config.yaml
hidden_act: "relu"
positions: "rope"
bias: "none"
doc_mask: false
train_tokens: 114000000
Each number is 128 + 24 x the weight over its row's rms, rounded and kept within 0 to 255. Layers, rows and columns count from 0. Numbers have three digits each. The size before them is the row's rms in percent of the matrix's.

# layer 7 MLP down (transposed), 1024x128, rms 0.0951, rows 422-528, columns 0-63
021:119124116159136147072132094110133156139150119107145187126164107122115152162163125106137159155112121152095095132119145117135140086107127171146139129134115112122110137160148049117162128160146135
015:124066113108153114142118119121103109130115127097082099144159142138126106138132109179134145106123107129088123132103145141136091122130119109093155063134109154130096135133136088109153132118099151
095:117119155139144125124138112100132147161104108066092114124115124133136116135122150120110123161109094104172102112129147114157100133127133167108123107152162120149126169124141148061129077098164081
075:130094119100112117104126115120115119118101112094109073116163129112128137120110121138170136139158106124133097165107091122091130111098120087116091102104148098127123126138120139108153113101066121
083:116125152106124146077096104123096137150135120156084156146118176163135121138134161087145099123113105100131120198122153124167069131124129130157086131127146112091116142164124129121165133122165101
122:156119119143136130114178107147133114115134124129159124155157129107119156122137172132080119140122160138175112120135112112174159121110179117110147112134111077169124115112139160150166131146158157
128:154109179136157110144099144140161139124135139131098137115122102149109124115144105116116112086140122112120122102135148140163104099110131098129134105136138113136095129173119110112101123100101055
095:145125169125141125128148152160126119074127163154131149124140154072181130152129127113111145127131146165166136134114123132151169088090103085119110117097136108184148107107134108103123146134184126
023:099111136129100161094149111141130134134110165096087121110116056169105084095134166107162106152109136134149124147150161097167100174120137125095111125173119114118104099168138105110166116102147114
101:142091137127126132161128109090122152143132134100136156127179138107122143151158172138144103141147116133133105150125127133147103159127119130144119075175108092124144115123148105109179158110130132
087:128129094125104185087083142120132127158178128142161117140100156110140170127164109093171122094108098118104147144110176113145137170135094133089115132125101113126120126142128130173122122091131149
110:124141099072130136176101114162115089131127140131155142134075141123156126122135095148134096126124130160129145109097068151088116129129154134133184094134126106143120126142149145156148159116114140
108:183113099128145136132111125103118133133107130149125107146151192147137108128141164097135152175105121135128162147128144129138127139073121120140181118147135146113121197136088149105123110086126141
118:110127178066114113117165112155134133107139157133123099127124151095077166146125157133142092138097126115140136099153113122114105135134124146142127086120086136129159168111112138132097205123126124
149:130160158125120107078119099157124083114147102089119139139140113113135146110131141121164103086185145164134111130118133160135099080126126122143092142193169169143139134141109107142138175106136112
106:142136118138187159111151138111114159140105087137142138128090139172122171134112120187144136116152132082143133116114165159113109116129128124123115138129106160132104116115125165124078106122119123
100:108137184105160121118123145139131164083152144180161114151155135095134103076084158098168139108081121119130129122148104120105110136076169135110146136096097162135134105148130138138135155111099133
114:141121146141129134087159150134121151104144132154144115143118121087180146132119116095158089087140120134161107127143146165058175121146157129130156167165117129141147138163104143124144076157118097
102:122168144119139109166140113132157144149099103138144144118133125155111103108161138123123126136091158137103122111115124141120120131169157126139111145087088148129120137156099079092143143143148112
091:115119164185128194126155099140119164117118109161091126088144147131110081123126130154102171128111100136133134134113177136110094077120145078133141098165152126145118083105099137126117139128091166
085:151101103142142129127141164121123152113110149112137162164139140154162137152169146129140125116104093106109125201117117154130115161144117159111141117118149106117130127100122174126149138139119102
086:122117094155107121093182113141166124123116137150131127137112175116149106122134135166146092162106160105211108126135120090109125150180095137141139111164136129129166118133107089099100119146153095
096:102143082147155124108108123133137143143125117132128139151107166127123132105142119130065135122131113108130137124113119196141083127094126137136142118165163130180057118148148133124150133119101138
093:098163121140139110124149148130086127087144093095116125132139152171120161097120109087111107179148118156165125121148096144126156145143167145076128148126141119158099140156154094123151119110130060
095:170160118146114158074120116138136131125137132152115104197125095085119141141164093118172101136141121110156148129159156162140160103131164118138118112115134121125127082146097109113095152127158122
128:134165130120132148150127149162122112134162123157123172132153088123126155127144109167167135114164090140158150131150146191139140116161150150140136180163085154135121119088057115132132135111156108
100:151122098169139123071144142140106080101084125137133126143118138079155145060095086128141161185152126139148130102123126102122109155124131121141159104142136125132145141147097122115140116150128133
094:134117120123156171105103142116121162123150105169128080119162148163127100099141109108135117137130119119127161131163144166124137139119125132155142100104101118162154124120120208171151171140117163
104:144178116115144106088125095087154145129108115119132088159148161120115118108152105118143103134137102125125092175094154118142084129162117096132127134136128103108096147166051124149122117146158121
094:156137121119114149140098151086131154136109140114116128135129173160121173120186131122140147136106133115119121145123154176156174162151129120127104100126123064112097173104113135070113103138130112
015:155156106166125120116141146124124130130138167122134146178124128091144124154152155131123136140164115120152118138130123106156131119087113126119107128097121086088063166104126161082085172120127089
115:149153102163106124122091132102107129160117133165131149099122148061119124118135148154153164146083169121102151103097167137144099140137153096103110130163130173154089133101114138111121134129128125
129:127152107112169136121132124140125107116096126150145172096136155141124148152165119149103091144119127133091135123058128141131138133110138071123123107142162136126104155124149149132125144111098164
107:156120173110143109137116132170063112133045147122134137104171117144108111078138116107129128129116120116128132134156110150108132122124133107122135098142124097142186124109145158126125142134147102
115:140124106143117108162098139116109149128139138103192067145142120128135127089114168079140135132139097114122175132116122162106117140129135080106133135157129096118172162113123080122146105169133103
129:141158135140121121121102089130117128096134165113120176162115146169095117140107162103138139122110112120100144114104122113154149164092149134136132072194130136145112127109116136139103114128152124
095:117120062131121131151133127176117150119144086133138110142105118157144123155166104151133095108133155140155097105138128131175102106148110155115146118156165098111108164136123109138085098141129158
110:139104107165157126136159134145115107128125151116106146110122133169093170112123118133135139142090159163153092116111136078140115161123100103135142143150158129119065124173154151111159145120088103
023:150127095142119124133136099137131069143145099142128161116129116116103102134133122131080126105139105085157156158107092126122120155127109137082116150083143134071111110119128166128117112133100101
091:168102107125156140181128162117153144123077162155159113142128161144091155097111154160137165140120175126078145109134080124153172126135101111127120113133123133095116112165118118138133132144127122
099:141146157121128172128143160134109114119145156101122149119140080111164182119128140100139103116137134127080084152104152070114137132113108125088127129089090146114091143105096170092139137147123119
036:123142134169156127143123161144120100144112128145127138178116105099127184114116136088131150081153128139139178133135154103134127135085153110136124079118129107101128078149067127124118150117131140
106:156197111131111117130150082107131128095094108137119101121119126121098123170160125131139139103153089096138097170096098126131098099135162120116090103117134154155151164096094153122143127115123120
091:127161167153134132146167180125132152089107118083098101180126148125111107122087097086152123089133091140123113123157126107138141120088096089114159103133140149155141101136148118123110085111148097
073:135117142115089124061153108111124147087082128142116127151106123109107122129106111140135116158117103171097140129116089139090148111135118095101162164126095118138131133135133161176142106063110110
110:122140146126136107136175131095138071148135140097140156110099102130130130126121134104121100138136106134155091117094106149115092134129086145144121135095075119137156133086088120147153154174153106
114:137130150084151147167099148122140150102163173110133107107139123148136138101134143092099107143114051123117122140104169131179116146127159098157113112113129102167130143075103140092134161142117108
095:157166148099127177119155141124122119136089132149097162121137147090131174111128150095096129139127153099152123129074134113142126178137081173120110118144142113059104120141166161095147159157120119
109:177115116151130156118155175130152128124135097116156185121130129102110198112112120128113140139135134133139143125156168151128089133097098167097117154108080174148146113134158101143122069123151110
091:079128119147078123093153139131118114129122115171143122109090117106078120142132107086105091124144135096152100111148108148124154131135197117101125146136121145141137100150147152154124124077118111
124:146147129116141152120159123169118156093182159108105104137144099144141117158136104129102152143125140159130095101149085072101104123156158107136099144149162076180162133151139102128165111138108105
138:104136137164155155157106151143118140099167135134164099135142148112087140156153137124133161116111094147146147162153097161102091136116085119117127098119131117133109139075145155143100174103152153
113:169144120130106145086133151128150090138148110083076133161104122159124096150108134113134106129161159136121113109104177090134084172153133119130148114135122128086148124191149109094149113151091135
087:115092143123173143166135145115142117097175127124137143137124156117160105132114173099118087100094111115137159089133108132103149105144160110135137113165115139099114089092104155139111169114162098
089:159119157142148132137147159091124190163080142107106118133126080146124120106152139098119105143150099165092107144122166113126132107141103111135113132130138128143140150169122130093104100161150101
115:141133079110159137155134112105088145123078176141112106116130128093123127154168122120103126133085116133146103171105169157134145092091158125165132106133152136148105113105115083155122127112128112
087:118173141144162124103146143129144109125106138127138137152112154123122176140122096154109104089136111130154119125105103182119154148135108101106120136124121121098122122136128162139171164074135141
107:136177116132166131130129105080164096101138123093056103142121105124121150103149119130157136115129105127150111158108126154137114144092114154155126125168090126127118123103130135147125122135111102
095:114157120092132130142100116148109145093143106119120144100103136133095153130118151146085137137110100098164147106121142141117122149089100148150126142115102140126101133107157164172135210128103164
084:122119110138137171161126122177167133123141123158148137090137102179119139122149119164142137118114137144141116084116094162115164126179130146157151146100127117161092114112125113102131132174141118
084:161111151139143151182150151110132141119083137126099146151092152125102133144131103166116180096175168108106147118103129109120142172144102131169186101134153134138106108127130094126148144145116128
102:161089134125116121107109165142127086111062134122123089123122162121139139111125093136124129110110124132095139126134109066134128156123135156123169124147150098099121132143148132169150144126127156
097:120108142168109177122097138130147127087142110106126110146119111170157166144140167131118159122119119147130148125110084076107157132099147149127153133070154106117130123138118144131133117152123125
086:091157135135107134165138144137159122094125062142095121131144139148115086143165103151103149127135128119083119141135121114114133146116125140122129106119153154128147200104145105122115116163105101
119:104144137167150159171139086095147125120109118136169124130114135142134123136142137163117116124095093104171156102111114151124106093159102118167099138141117168112114093104153123143113129095161124
106:100117160128156114136139121121130122132090096141119149131134148130176119109130159151118158130113107127134095104111102172121139122128122141139139121103091093133109101094138153179123152134171192
095:074144152108107161103113120121106090103157135137119128155183116119110105143122111126127089131100115096135124101118149116095141120133193120171152135121128140107118127065151156130142154154153157
069:136149110099113127117170140163113150139155149169117102119133126139114134112125132144134124139138122114139096177134153106165091117121107142095147081150137090128148160146118172130122112133147132
104:121141179079128107115115136164117103125170113125147156137114147126113118081129149120133125111128147139111116137128131116145167164132140158110133131136154074141176151193152173102159145141138136
086:166161125104127175131162140125120140127112157093155117133113163123160096161093142152118147153113164113155157104100127117127105217139121118167112137152131146151126126061119117132148132148106127
093:098088139129201123122134105128150135120124114098147125145129146123176146128122122130103140130130120102144136118129150166078097102121116134154108118169106146120066105094147117136138139155134136
085:149162126116135128094154155125116170125145131140123137156089159116122083141113101094084074159133131127133135139123172146125154130130156140123119168106099124151115126135157117100105113126150063
116:180186115135096156084166103135116122117122148110144107132102137138131157111130180103145099119110156105162125171088139126127153143139125160125141148134130146074111126154159143100156125115099114
009:152161114116139131154123080127145133121150129117110174196166137130150114120135099121087114085109101130139060154129119130146102145133122132190143136157118116113133141133173107084123112152088069
096:082144145096115116136158111112113109137133098148121141146135152152108146105103151194117107098133087150148112095151097184081116130156104113147157100164151158173098102132134088152142145078081170
098:145119140145149118169186128139133094095124084118126136149162155140163081172118142144097123134165094164167066096182137132106114104133134145163126131130165093153123113126153125110125124136106121
105:162089108123148094111129138135143137164154110103121133129147139160112113102119111171124120133166151079134126170158078153140101120140165110142117149099175143109138097121141080135168092168130099
101:145122093099117105075109117119138099141114140154136159150126106138139205070144141139142114114114139127156160165129107109105105155114164145103087170130167147054115132110143116124176068151154106
095:108127099132122107149073080135090125099100161155110143133127139127157125164122129134153087108069118155111139142118128097141138168128106099125140152103112110133108156167138119171118150118088137
101:123155140150158134148103124136109108145091106097169203148161126109134150149158116116100132104093173101099098126108125105147095138155105117142126137160173095140147135176117162145114116114085124
103:086112101130132127115077124158124128107122088114117163127159103135130091190114176126133153135109126152141141105118141119121139097140117115134163152162101108100083128082127129134096184126134145
136:141073151189135114161148108128113150091119085142134164126149147135126171153123117143145187114125168103145141123165118139126157155133107118157138147104137165156095118098128138107131141106131121
104:107133131074141136123069127133088091111162112147135113129113127131101139125142134110155112133090089137139152123106115145157125175115154138130108131115145127108123136076096130143107159139145054
105:142110105101140145161177128130114117061170172148170103147142157156091109154109102119119148117145066178141113168122138131139124146079110118152130129095085137153144110108152177149095147081116146
091:164144115122131132124120131120173121154130125124085126161083116147136106162184118143119117130085099050107115189136130064143146148133124141116129090130119143098139147115126126120138079114104089
032:095114137137132111179132112149142094141145150132123127113144148145123125122104119120089160092146148088138105132145151146064106111128146122145130121149145091078086138165114139134156131137109114
102:138127094156148140145136157090111151082102132100157097136123144127104109141155169124119161160131062098158170167121121105178123144091129124142124100082113121167139106095087162138143171134114147
077:140129126159148174155150129148114113099151140112146130139149186135121155131093128155099143131127136141136146122133120127098231119139162125059115112145106146141129113137134142185175148137135126
120:116092168084117143136159102114137162158150128077190109141167133161107122177078158089117122100138139152158106138149099159130153146135154148156100094171136146134103072075128117145130115137119133
093:120159122188099132120130180130126095149164169123105166170144100129139120113168148128137154147098085117126156171118148118165078134085094141143171116090139096118146148140111148114128142155114110
101:126111139133081139073145134126114160117137116106120073095116121134130087110104149109162105132127102166109126149128141101150071166114117122101143064091131154125133124111148138157128120101087116
097:114144131123142134116121161129122131152136125125125148144132110163118125122169119148147120133167135150092129155077112163134108135182166152122088116147152126105155129091113153056133100162164128
036:090107124144160086150130140115125124149106113081131132121119057137151063130148132120130109122129054107127147124096119122154079148148098132138146108135126115124123155096130143125121081138145122
084:146133110131139076123144141126097146101075131076107146105134146152130139123153124129129143143131115144109129178096128138155111133116129131110162087123143119124158166150145133129088095110150096
117:141119149140165176136135154147134123085152138148117128108116086095127143126133154123136115132171126128107134149128111099103132111123144146112091080149144126107168143144108140115109165113130141
093:115147133149135148112155153097133132121135142136129100116187157153136155094080131119106131118091157139142118167113157095164135129153133205145116150151136122126159110119164152099132114115119100
081:121177126189090147156119138109121133114102111166096136122170093174131136161155067112107122107095152156129134135101116129142169161109108137137143162095147126124117135155123110135127141139090157
032:116089114136112103149087170148151148120173103128112165143109135097182163109131128100101090103120153125114142146128127110151148131152153148142129170141085140126124135134108091138128146127111146
121:155151179125111128143137110141113149135153124130113161110133096157129105078129155145170093131126141181143105110105092090098139154133142152137106138120128134119170111159098100123133131163147110
098:160120114142155128192124146107111127100139114071157098099143120149136148125133138103127089148146142150148167144210154113147123114136105139117145155154128089119102136132126147166135119109126145
017:131148139093152128075109135142111148097148177123165078112140109104112119154159156111131112121100113162141143161143104143122094134110190172131132140120104106117161115099118113148110161139106194
120:133138087106183129119113123165135088134077170159140132129118137113122154069148132163091153128120162102154105131131158126139142148094128142100114096123111147133142129089133153126125148155122118
095:088138149155118113119138113141141112117178123124102136150181125124135096085110168125150089144132137150086121097109084141147168129155122139123142144151125123133143107120120129186126156138122128
114:159107111123110143131138159193166128141102099097089191144100112147133120141150145107117136094114141113101080118102108111155146105101117105101176140119163133131130103143166175173146104121124139
130:116098128155131097157130132108162111149144113121122127154103086122139104167118111138112152096109124137120125102136130145084180125109141100123152155095061131139113107138112114148090163131126136
100:128107078126149143112092137120124121131121125115121098132155164126135181138129112134148139145138157152107110151094157130096151116115141124103116090161166128097164147143153130158132089082131155
036:108146120102154128137169121132133113131126133123118137139127118110155077082105173089098125175123089141116131124109142114115090151101133161123122148122112098134160114129181110140142102161126105
# layer 7 MLP up, 1024x128, rms 0.0962, rows 423-529, columns 0-63
037:151076134103156142186124116160108107087091124118162091155135145100135127132115102139123100121115138183119118100126127140140178120151082163126131171136110151142094088171083146139119182111147144
098:110130142129101117137101108159126152075150106125155104125170137146115162149110109114137147077154151154174147104129124152130149118173138121121129155138112135109108126143142102108120143162123138
080:166154169119112122195138135145128095124095145144152140148175133110133098168140094162152097066098146132139112116126160135083175090130122131128150117126111162135151124088088121128156144146138149
096:147118141149079125118163183197162129111073102148163154175155140131157128146099173134118120165158131136136102094160131165101133102160105158157159146105141117156115092091108132121084160153139148
120:133138168123118121135160163151106139112088129101171097107139137130147145124127113154152155127154114141172122107145106148125128135105119109102147140126105159166122115146174116123126139127075199
116:165101155126144137121128120128083179118147150121150098155125138126125150152124138149122130144153157124129137129122074165082159151190129160067132159149113125163178091102118093174116170121102108
094:111097165143147130145131151117115127144122132129153130089132132129116164141104130124085164150143116157168132079112094130174153143148146120160146116124138112132111110117145095141188118151124116
036:126095149144134158170117117153078164111141128135137139143142148134202142167105125145098101183113144179117150115140116163133163103164100145124136184104103148146092114121123108142112140113112187
103:121144110086096135145095135134126108119100141163167108137115120134178127132147096148150157124091142119175136093105132168114137171155121124098107129082090079143103125090091110138110146142081143
097:111142109110121126139150151152088116127147087126113107113060146092114097150127147144136150121115087091107146118137076148098135098076109124084132129112108149166102123102136155136158136125136152
108:112128100090145114118107096135135112085112135138121089137119130136136129134115129132072133110150140121141170133127142148095165113172153155110121132088118127138102095097114132101144194143139118
108:103144102111141188142085113166085124098124148121135132096109135121105155134127148179113147105080165156151152100140119124120162123101121116147156130135119172139078157122123104138093191155112125
112:123065137102099178135131100140094166112067140116122090105117120097129125141119184118100181167095160138145132120124130105124157093129101131088118119084138126167128109127152108178142142139148136
123:081117103120149158163164134135118149100111117147129124114141143094148139120107146184125164143139167099141154131131141186144210119158137112094165158129138152134152147115118162136135135171129176
110:139075145129121141138114163149174134118119149167157116079118170088130134139107145129120092142118144117123168110160107101112154111197149133118153132109123126153148134148154141156154156116144157
106:111149162167127156124145118122113109149152113179158134141154131130134179137125143154050153177132097137143122064120135165127147071129114102142123120139143143175136117077132115141105134140134147
107:174106119091128157168101116123137125161151114145142158075158097100123136143129131127116129131112158183113158124155120094132148123116127171181097141128172117124132117115157113156145134146113121
106:093105127131093124110099135144120099119126118077140125158099128148158128159146121171113094141175131107099121134116092116129140143144122146127105146135145109106110107132125163176170142098109201
099:123088102115157133157106136134151125164110090166144101151118162106125119115103134104109104154119127114111142090124108142108147150144121198180152113084083125149095121091153130139148135120155132
099:103149117094158148115114147125120132123146142140115107107079149082139163113145110135128146075113138144125157097134109136078131137104132101110094154126093177128106141143116123138096173125132131
082:153116125161108109113126186144129117154108119148147125128158102101105134125118120121122166116139123157153083094094148123103140120113114139115139152143081091109103140150188127186112129143125138
099:132127098122177152118151119188093151141110153169158100113162156140115158170128125131117119151132128178125109097170114151095156080154171148158123135126141116174159060162093114136111147109167126
099:149151166114083162156160184137107096109084148136169115120112130119158119152103129128176115127090132110095137111138119118133129093120120132125087145091133139104171134138106154140113131176062155
094:175147122139143159154104118123078131102127155119136118097097092116114110116125121127070168142097122125096131117114146112130172160113119098103128160129154071116122122112145135138163139125109122
113:116101115142219117137086127129123102124118116134158101120128158115133144121104100142079107129117095148137146118130172139137181114159147095120146136129087132125109121157155142181165135162135122
105:120099135098120147181130143122146160128126139084165152092140115128151121194161141158080102148127127128130129139115110135116129103103131144101120160114137110149140104088146104155150121099123169
107:136076176153106142131136127151090123115097175101141154098122127114143117149087120129130116085153127154159147145139131090138136096140121119102139157119120143104073144163156105129122124104104129
101:149150153136112163133129147145156097130054123138152131157137122112124108141118128149151104176131149158090094123144116135142165143128114078119114142129133146191102117144093120181141146127131151
099:140100102169114119130166117188098123112152089098137163109131075101123078134090131135118117121150117130115123125121092122106118076138126135151147124130155169143158110134133117143151135143122122
032:139122135126150141156122121140096139088131148155142111131156153120166119139144109154149141158142147146149109105134125132138186112161109111150173135118108139119091083159121117156122151075108147
125:141114125144133116167118100136128124088141136172138108158130123122136099138122153128140154091156105129150085071122130122096145171164155120103116176141150130102118149126145149170096132104150144
121:147093134139153177163143172137092121113085153101164128135140152149118144140113159155171131169110176158083122118158097138156133124136132144135155099166123152148146124136091150127133158147155149
098:090075137134118138199158133154132125111148123156132104146076122123161159169126140140143130133157173142138149106133084106138160105151142165111142112133122150102072135143131118162111091135122127
115:140136164108141116113132156125112195163123134171108153117130118118158101177106078151164103124093142146136099134167099127132147148122110138112160172130092154154123105120116141128108130110119154
116:097136134142192126114100131163162096118101165162160109136116131123133153158120076122106092153136176164139147131128148142141159148145111157078117101136095135155119083105137126149106156138131136
097:118141156145159149136116140128111170139080088141131110130159119101116129151125148150140151137126139130131148129136124160132167116156152167126170120076075087155132058136119122099139164127130128
111:115097132139160129122091151170099147120114118161181114101151174096128145125148116134139156154143133113121172129131125138134152130130124165102080139109134126176110125116152137147113152147114165
040:165109121114130146164139160159119138084119112084167154138108140142165145177107108154143151121123162184099117104149094116109176132139099145136108113123134104127095116137127094140129155101142153
093:125167141151132161173123113123116160121138172131114133175161124147161133131107080146097121124102111120138121141140139135152165154106155099115114117112107100170142085107148132116093135145116108
105:094090104116159114185107108129112136088131102207116118149154099122126173148137160130088148119133183130136171114100144136130152161135162150126131136149128120118121126143154140170151135136091113
045:105103149131124153162161139182139140097109102123147112148144166099178115173110143147128132122130139137116102067161121145123162113156111127123129154135135151108093132136105102128105123136127175
105:143119142112069167185123099138080118135090142138161090105144125108136176165142159128140147121119130148131162069143148138133135108121087133177146120135113114148119081127171138155166128103139158
098:135065145138132136149127122138158143122105112143134100106150090113134191175097146146092119128154128132125144098122138151128127070199125144110109133142151148134103156086126138142142127094100138
082:123092089120163136160120171129172139126138153143155126126142145117195107128153114118114111130119170085169108094130124131157137120146084142133137110150142120146135123118106100114153186130133159
101:117067115089143187166128137132137122122127157129119110120065125156115123150161140148096149132079117122134161107170120112138168142174159128154159158160139122171092066131120126136143145123163146
110:127130134182080145114134138117175100134114132151104154118157147123152129147108074165155126098151165130175071105111103182095158109183090119108141166151119127156112137130128097140106143124147133
108:102129086145149103138137118158090117117151138106107108112162101150151155141122091157165138136073088175158147137138102135137137123125134114099150148105116140162099104094107109162119157162151138
111:068138130122120150139155149173135111107147167121124143111128134134134202115109138199155106092097153157126132119126144150119141102177121146163154112135138135113108154120128122159146149119128145
097:186137150119144124142139104116104127120125129106167167104122145101111134124119128141133138144124166128144160122124122112139158087139139124085090139102094105130124087097108128151109126159129103
114:138119100122092142157119147174143134105107126153135186115084134111135176151121126118167122133131143130111081109157082138117130130144082118158105149108129095129080087089176147140136131138107184
117:139092098087143120145104113170094167122084130106158133121157115126155137139153094127144121140102137122136128138167142161143127103095121111142131143134135154135142132136122142152122156151150159
114:121125128136136146161099113141124092134121144140158119106116124141125150135157131148125153160106112129103163144140153144129123057151128128136118138099143084145083149097125153145072153144104155
098:125109135112098130124134122125114168154123157145120117132171141143108146136135115156134186135149151135076081139152107125131127112127070119130126146095141103150130118129131114100120144146083145
097:126131136138094158175154131125079126120114132124216143154122148123123152123113099134166159171118147136097111110141146161117109106117108155134111140161150137124105089162154114140155127125128128
114:097102148114152136157091113141078120084099168083119108113126141168119135134115191144136145132095147133120114116118092178092158086165116131140135120109098132118112142141101124163163132114131150
092:148094174092123160170120125140137143131126114182125123128128106128210130162153125117136104164153147118088149131136128092101131122135123163140154128118155100166107148118118111121098145157140125
104:135110168110170125145135145112122118126120092132120117093154158147110136167125151137103077105132111164127082105157131127147163148163157075104153133163093108132117111122157113131115151119109122
099:150098072152114160160112134125142157150125128140146123121136150112115121117097175152106106121114164137146164105132134156132158118169163140121129129121086151190127105152135110205125126154113141
096:158134145126092118139171136115131134134107132109114128153159128141165125148114108113128124118107105109087118153128129128150135138148153145087146120098117130152108110150113103133118162050118155
094:098136103126132162121130171143157126088140131109131112142161149125128106118146147138150095122151102149132154128106118153121191142146151135091119140127081149113151139130098125150128146161117171
101:098134080144096175119132112160112141091123101119104125161136154130140118158090174140102143104138092144114158155130133133111173117175152109117104135137137115137115096087136111105150146179118121
104:165122152153172132119132094114130072116149154121155151148117133115121155100151085162097140121105123178133149096128091114124153120111102135109096184139111145140108134125115128158116142085141113
098:165081131153097112123103162140112097121144112081159125106135114097181137150091133141092107123168129129122094137136120183127136109154123156104173137157079091126085093137148141137164140070133153
112:146130152134119128160128118115132124142160131114149091108126128117105108103104155127130110114092170147139170096135114185091162168156143166125134145089106161155135107117086198117158153159105136
100:127108156106119130185116132169159135100145130112158094149168137110102143157145140134177083139147133113105131117126170117131133151111132130104132154131109145102114132170133142126134123112110208
106:125091169134097150158147124125137169111073088088121132128100146156141101131091146142148137090113100128152117124148120177101163086121147116121118105102104133140108123150158114106104117131185133
073:157110161076118117164111122176150178118104147121174152122148127096147157178138124109144121101138174142117118147124148133121127120139094081123092138135126118127128139152121127164115131099130121
099:140107133092125156175123154136104126103077119085169082082104149088114150143122172159155083178103138170099138098121107133118122145156154110163145133097133112149129166108138155127134120137151152
095:121113140082126148129114135165084145122089090146120111128143106085120114126116148094118130170115158138120127112149126175157131051124098132128166113129130103145111075126118159164144151090109147
106:173149155126123102142146126179090121135142119116131123135141118090114120132080179148136134107107123118152099108135103173145166123118136128115137170092110133152115091142102154114130164107112124
096:103085118127122118148120124147117089119136105167127089111135136112139115145139120144152177137131182134163050113133068142132124160142068108151130137125124152110104115109127139142148155111100174
110:131115111144135114112086098163138099132128131132143139110171123115165118158135116115140106165091133164126164121091160135125154140135107138117107145143164120144121083114131155179110160161081132
032:124089111112147144151104101166140143087091133120150124123130153122174137155145074155148121163135122129139109092166084133080137125166145161122132151131154132126113113138133092163084140115139133
093:128129132117154150139154137134138096130092135161115156145117140165117106141097100130119121131101145159149118121091113108110190117148125163118116086128099103162157087121129122163137153108130105
106:150106142114090161153133171166134160119130181131154146142150142132130116152119145159143143146102134145086096113176096119144137144119103139131134137108123126119094124128119155139132130134099133
105:170106118138113176136126085176165118115106120095128148137128117128127171174138118116134103149120185165101122109135089126133147113146169165139121119152088104127112117132130136129088124088156166
105:114154178093154156118101134145117109112130107106116108115150101092139113157088103121160130147117135119080118123143078166153133094132132095138118102084145159175106098116083096135100152140100134
107:171136110125098127137146162124124112133135137145130116152064178120180156137142161134147128148138125115177126121118107153123139097164117139135153148132129094172133135117108160107111157134149130
104:144138127111128122121100105095112112106170157149134117121131147166169092122124153147111111124141087117081147113107153140151169109126106102110122168076066118159136099137159103150145131129164163
100:119094101124135082140126118114146111154102146115180153132130127166154095123139100127155114128137114117100140119131143169121134147131116143081109180124126135137132108208165127188134146114171110
125:129135113067161143191141120157124155066134142143144155140133151168101194142152110147096120119128157158126155147147118131108178140125130134115139137148133136119114126118101082145078175140080115
108:101106121133161139162101092126095140142141127142135121153118107147126116131132199162125120158144139182134164156112122177127135134126106171129099162159166139145113078116140147168158142153090128
106:126132140148179106144105118122117114135123158162113093174120155130118140143149102121130103158089174150130148120079124158150187101115132150080160170094140142143135119112103101135106146101164116
098:136132173110133152122112146191117111091116109148167118158179158139136162129116123110157142150162149169149121097157121182121142119138148130149127158101103093188108099135126123122137161119153151
039:103092100121119114198124132134129129110138141126168105141151146138179130178087127149145121136131156137122129117111116162135156136152125143118121161132127131129138105110136111137101156109105161
108:132088141127122134117100096147124137113127137130117108144156119083123144148062148182123146132120203144126181106127147158153141127140101107086159166142107153141116108137174062122118114111109143
085:123115113118112120115138224100127109170087128148174104107159123111180107163149096140170129159096123098106128125131131131114111140144105127131134142109134117118125134154090137101146130123163151
115:096135116126138160132125134119092147133127141132140143123118178118144161138135089143137115187130133150083126076162128167155160113127134149105175163094130148130153155164145111102100123121155130
094:110092147122134137156125123136090126106087127148185142124109185096135127143081160141089149166124157118126093095138149135096127112149101101154142166137138091147128084108131104132120138111103157
105:136142102155171170137139177149148167143121146132140164153159134131149174130153113139106126125089144115143134133146124164113151136173125142155137135138127093120114112142138134121151156173178125
104:148115161127126152138128101165105177091131100162136141158128153084120149136140095145120175101130152128120110146113134119142131102176096095142117173110129131158121157129118098120123144162085170
046:158115127105125157167140116125132136112130126134150123166115137132137122128120131156149113144139143157101073098134099177139158137150131121139137169128118121101102114145152085150166166080155146
090:117126158141143131125154133097091142095102138210153100112100160070113154129094150151094127156158168113098120086132120129106133132132104129140165132114182136137108098154144129166114110096083149
116:152134089106118162168160112153109118099134157118125104160141134126120150132139112116149149171109170133109113097105095130121127121138084139152123125207149131121112170149126157148140152131150139
103:123092156166113111166131156133100125123142114144127132101094136142166091165151158164148134154154130148116148104146137174115139097129135089096150104094144120116121125158112119140146143139123159
098:116084135084172089122114156121125094125143124111178136122113154098182107140111165142131069168107103123112121130144139137122123084149155119128148113110103118154108100080098132127143139118132136
041:112120126114139090167140109152116130092105115095205125152130137137175111148108171144112117166121136123131120132130106157122157094141115115117087139138092131139124129154136113130113158099137159
114:121149130088135150125133145149114124071166133119122103116139129132141149144090176149116127081145122125120129106127083165140142166149122105143118137146132130108139098125082145136131122145137186
096:118133152101112145143109127169107109086141132121140151140142091134141147162115142169154134105113144123111139098093116175119164178184102107115184121161119146135134145102114143143131147141104119
032:110101144148122169161158125201143118085101134161159080132152112137170131137116116146118112150126126134103125094148111145125166142150118152167144162143106144158094117119121107124131172094133167
100:124116136125164131149111115135114106080097112148157098105157143122144163142159101154120129126154109147159108141121135164117168152095116126094112150106119177190101104092181143126112127105128135
101:159092127108145141174092099124126158154062107116151143139139111141103141172160134105150117135121148142109145137162142135146158102150137116134149111100131167127100117161097119151141146133133176
111:136109132108153121131151136141160138117128103090146117130102119113158178131122109159150150081163120147133166067127138129118160110136138153143115128103112126152126100142183124098119150150111145
120:096140112090121185146110131180132138101148122142148129107139184115135180132130140145170132104125159141103125098143080131126134119163125110162166142093110117096122133127114143145131141137086153
107:113119119162121124130146137145154119100072113095134124138163099096130154174131144149125106137107158125135174094147110130091138146140109136159134125138095171144123101081106144150125136107142138
046:140093097088114152176122144145106150097098154132137129136128161145151158140140147176143137127150145125119095095127100136119191133159110151123113158159119149111152132145109095129112142114160137
099:143101147131098094111179124138160136141173143169117177119117112102151127176105108136117110161128101117105132073149128132103168148140110147083105152075144113167125096102125125126124119139073167